Weights of a small transformer language model.
Training: 468M tokens, 7267 steps.
Each number is 500 + 25 x the weight over its row's rms, rounded and kept within 0 to 999. Layers, rows and columns count from 0. Numbers have three digits each. The size before them is the row's rms in percent of the matrix's.

# up: layer 3 MLP up, 1536x384, rms 0.197, rows 127-152, columns 240-287
# down: layer 3 MLP down (transposed), 1536x384, rms 0.189, rows 127-152, columns 240-287
up127 107:501484504500476481486521480504512532508466578536482500480521475478469507476501468470512496459462500550492523498487515530457515473501485520475468
down127 106:505468536506540487483510522492520526498452514526505546467468501488518525510507480500464510486479485516536476520534472509501504515480505521478441
up128 098:520515482479480531466461522493484478501496493518471469435559437479514474464502508466510496480501436495532494519525481518510553495511506445482457
down128 099:536464488488511519468488464511522511444528469523529502494509499502521515517473510486464461465508470516483458487494487503463504527473500512533496
up129 079:486450512506484500541485501467525488471480496506490504492474541476472475512468515497487555495510445492453480526519509523506500503496502497496516
down129 086:528510479463492471476502482503510512482497513500449551519491469476488525486463465509513494523528524514494488540502501484518523489514499570535521
up130 105:553507515499474494511473500489531472457507494476521486442526473492543513514504492513522493490475464522513500505509455480528524524488515490504519
down130 102:481529461490498540472545462520486501471497511524494511502542509475490527473523496504499492469478517496470462531504466499491496499465510456554503
up131 107:551494487497520456509551478511487491454459519543475474505512488494548502472515515458518512483499500495511522488487534501462517484522502495430468
down131 113:472522507493530504501517480503510471474519523517511456485518528507480475491481505518497515526505468501479521477486514513508525510446545527430462
up132 089:496512510493517504494525533453504492449464489489503449530494495506430521482482490496475507527424544482465514498552579467511498494472493469562471
down132 097:519536496484491551471519504514465502508497530497527512502535488486481471501493468505427509525454501556535523490477537453505517513525523497496520
up133 107:514518500506497482482508505478533505532482484505492485447502477463489489517521473548448489489474511539460518478466491495498539477465440520476485
down133 103:490526507493526498477471538509499510506488521478487519487519507494482496508502466503526515522480481494487507463493495524483517520477487494493488
up134 104:470511494493514505532575510513484497480516508532500547476509501513528472494497492484497543441469525517512489484476473505507481480473457524483560
down134 099:491507480496515502502464531512492507538512512486516536453469522529492467570523455512459529510490514512503471485514536554510505511523553472509475
up135 109:495482482507506481486524471463504485521482418505473465525563490506478455479494486478484529510486486486473510526521501474510520484510483459519525
down135 101:564468470557508531488512520488467480520484517486511505510484536468483503438535492484497513558485483511472477522468541446506500535538489493485524
up136 084:488573576492506492510479524507465453484474507487471481437512520499483508467477496507453491459520493484447524509479493491500507470514503453539496
down136 093:553540515501512526507500531514491499504511528501463520494470538513464515478446489537454459553536489486513456466473452475491497474497502475537496
up137 099:520545518528536483488498544492504485485481453531452503508463508557495515467518538549493485520476493480510492502527504504492498457501517521477495
down137 104:515481480504524540488468520509500452522485489494501536483525525468508463500469517508550470524495548513500486509502494520464536420480500467485498
up138 107:534557545509494509516485469538438454504486445502469477551527471477473456465507497557497515524467513490505466492487479511505488503464509477532523
down138 107:467497480521471507472507515540513514466470519477505520500507488512482503473503478555513554511501520518489446461499508437505550522477540530497479
up139 110:528487465563466548479474501463536513496444480527496539485530520501481538476473472517499501460518511491509472507503502518498444519501460479493544
down139 104:517480532522545498491461492507486511505492494476485490477489480501483493486526530513479506457495501488525506458477555488479491529476512476513501
up140 112:508494548504492511492452468508491481471449521522520492458530487519482509443545502528537547444510526515510480510485483481500488520519484519526519
down140 105:463534460490495502492522507463525501475530466519493477481480524470486478491529519520482502491483531530548476509544496527487530535485491523497487
up141 097:496503499522531496487536462514519459502511485509482553495507523499492495474503508478479532509516517510514517515479508492515499513516480519498453
down141 103:498435543496479509449495515461477506484542517485504463488495539524469498477554479510513530514467501514548510521526493524509487522508466480476487
up142 083:448487553515488473501532500506492482535479507538559546466534493506455507495500478515507506530524454521526478503482501529477524513473478498515493
down142 084:540544491486480506495469540473450472522467468450507527465529488478476457512516524489479498524482492514535475515498501471497516482463518504514518
up143 106:508521464515518489451538489512518488516439490500497531493522491498503524480450482541530549521548495470478482511490499525493474505529503505503494
down143 102:499519486495463544516529480476464505503540460551463474503550509504532513511520507493460515527503471474490518491466506486486531473501534511514503
up144 086:499522519543483476510469528515541536475513489469529510494487483519468518521464471507537488487511531517520496505554503498484503495488504464530473
down144 088:517490507529485499475497538487512490489493478474548477527503479494503510467478515446500483510494517502507465544510487450489558506523508525506552
up145 092:498451486519529448505501478464511493548461490474524523509491533450474546475509515523509520507526549511521490509498561464484460495484487518475506
down145 092:493510502478541518514519524524503478513488454513524506509475524439476476498520512495463519475501552474498485506455540479484487487506473483476473
up146 094:532510504489502495487476512510463508511504477511507530513496510475511489504534522481495515505535520523499495515519536490488499503486509479502506
down146 102:522511486543496515510508508488543479527508540501534544520538505486529493516498485477458513512487488515492500499502522464479551489498513520466467
up147 119:499477481470466518518513499481511508496459518501546495541495483499518488494489492482422494476482528514519509460505477469533508500503502479470478
down147 121:510468537494523542512533453492461492484478543498504521511487529482551467508480500510477538514490550532478516485502504492462498562520488546524479
up148 098:466493451533503479509510476508494517486523464445508469516459514512446502507532495528450460518525493488479455473462531510542493530528477487496481
down148 098:533495497470497505484448488481493515504503474494501495487484491553514482480551494457444492540506510488501498502514502512542519540516517509497523
up149 108:505494531520475493543438490506484520519467553532521485502508527499467503500510478537491508465496485483517550513438527475493479500492500467473521
down149 099:509521476479481496485465491515507551498501464483477480478462494538428487480525528517510533507502500448520495530503487474530505502470541509482497
up150 091:512531504513449509512471495481491513474468467545493523542480465481465503494522518518516492500505460477505516513451554532439468521532498499481499
down150 110:468536466466511518480505475510491531522500515502497479499499506515493460495483490478457475494542509485523557489489508554504503518514499502513496
up151 120:515496475490527537503457492483499520516487441504501470510512490459522515519495535520494535505470554497525542485526488501531457503518545496534490
down151 109:540495499515517502503536481494502539482498513495463526497523489509503525492508502472506498547479454501528519508530459463472503493530497494506514
up152 093:455494464498467495540502441480527475534486490513511496536515519488509502474462499473517530487477494502485496498502532483559533520520502524525510
down152 096:457516507516459486483507527451535471491530476509463491518497527501461492517489494517500506493468519488512531502514492529523499550494505491488518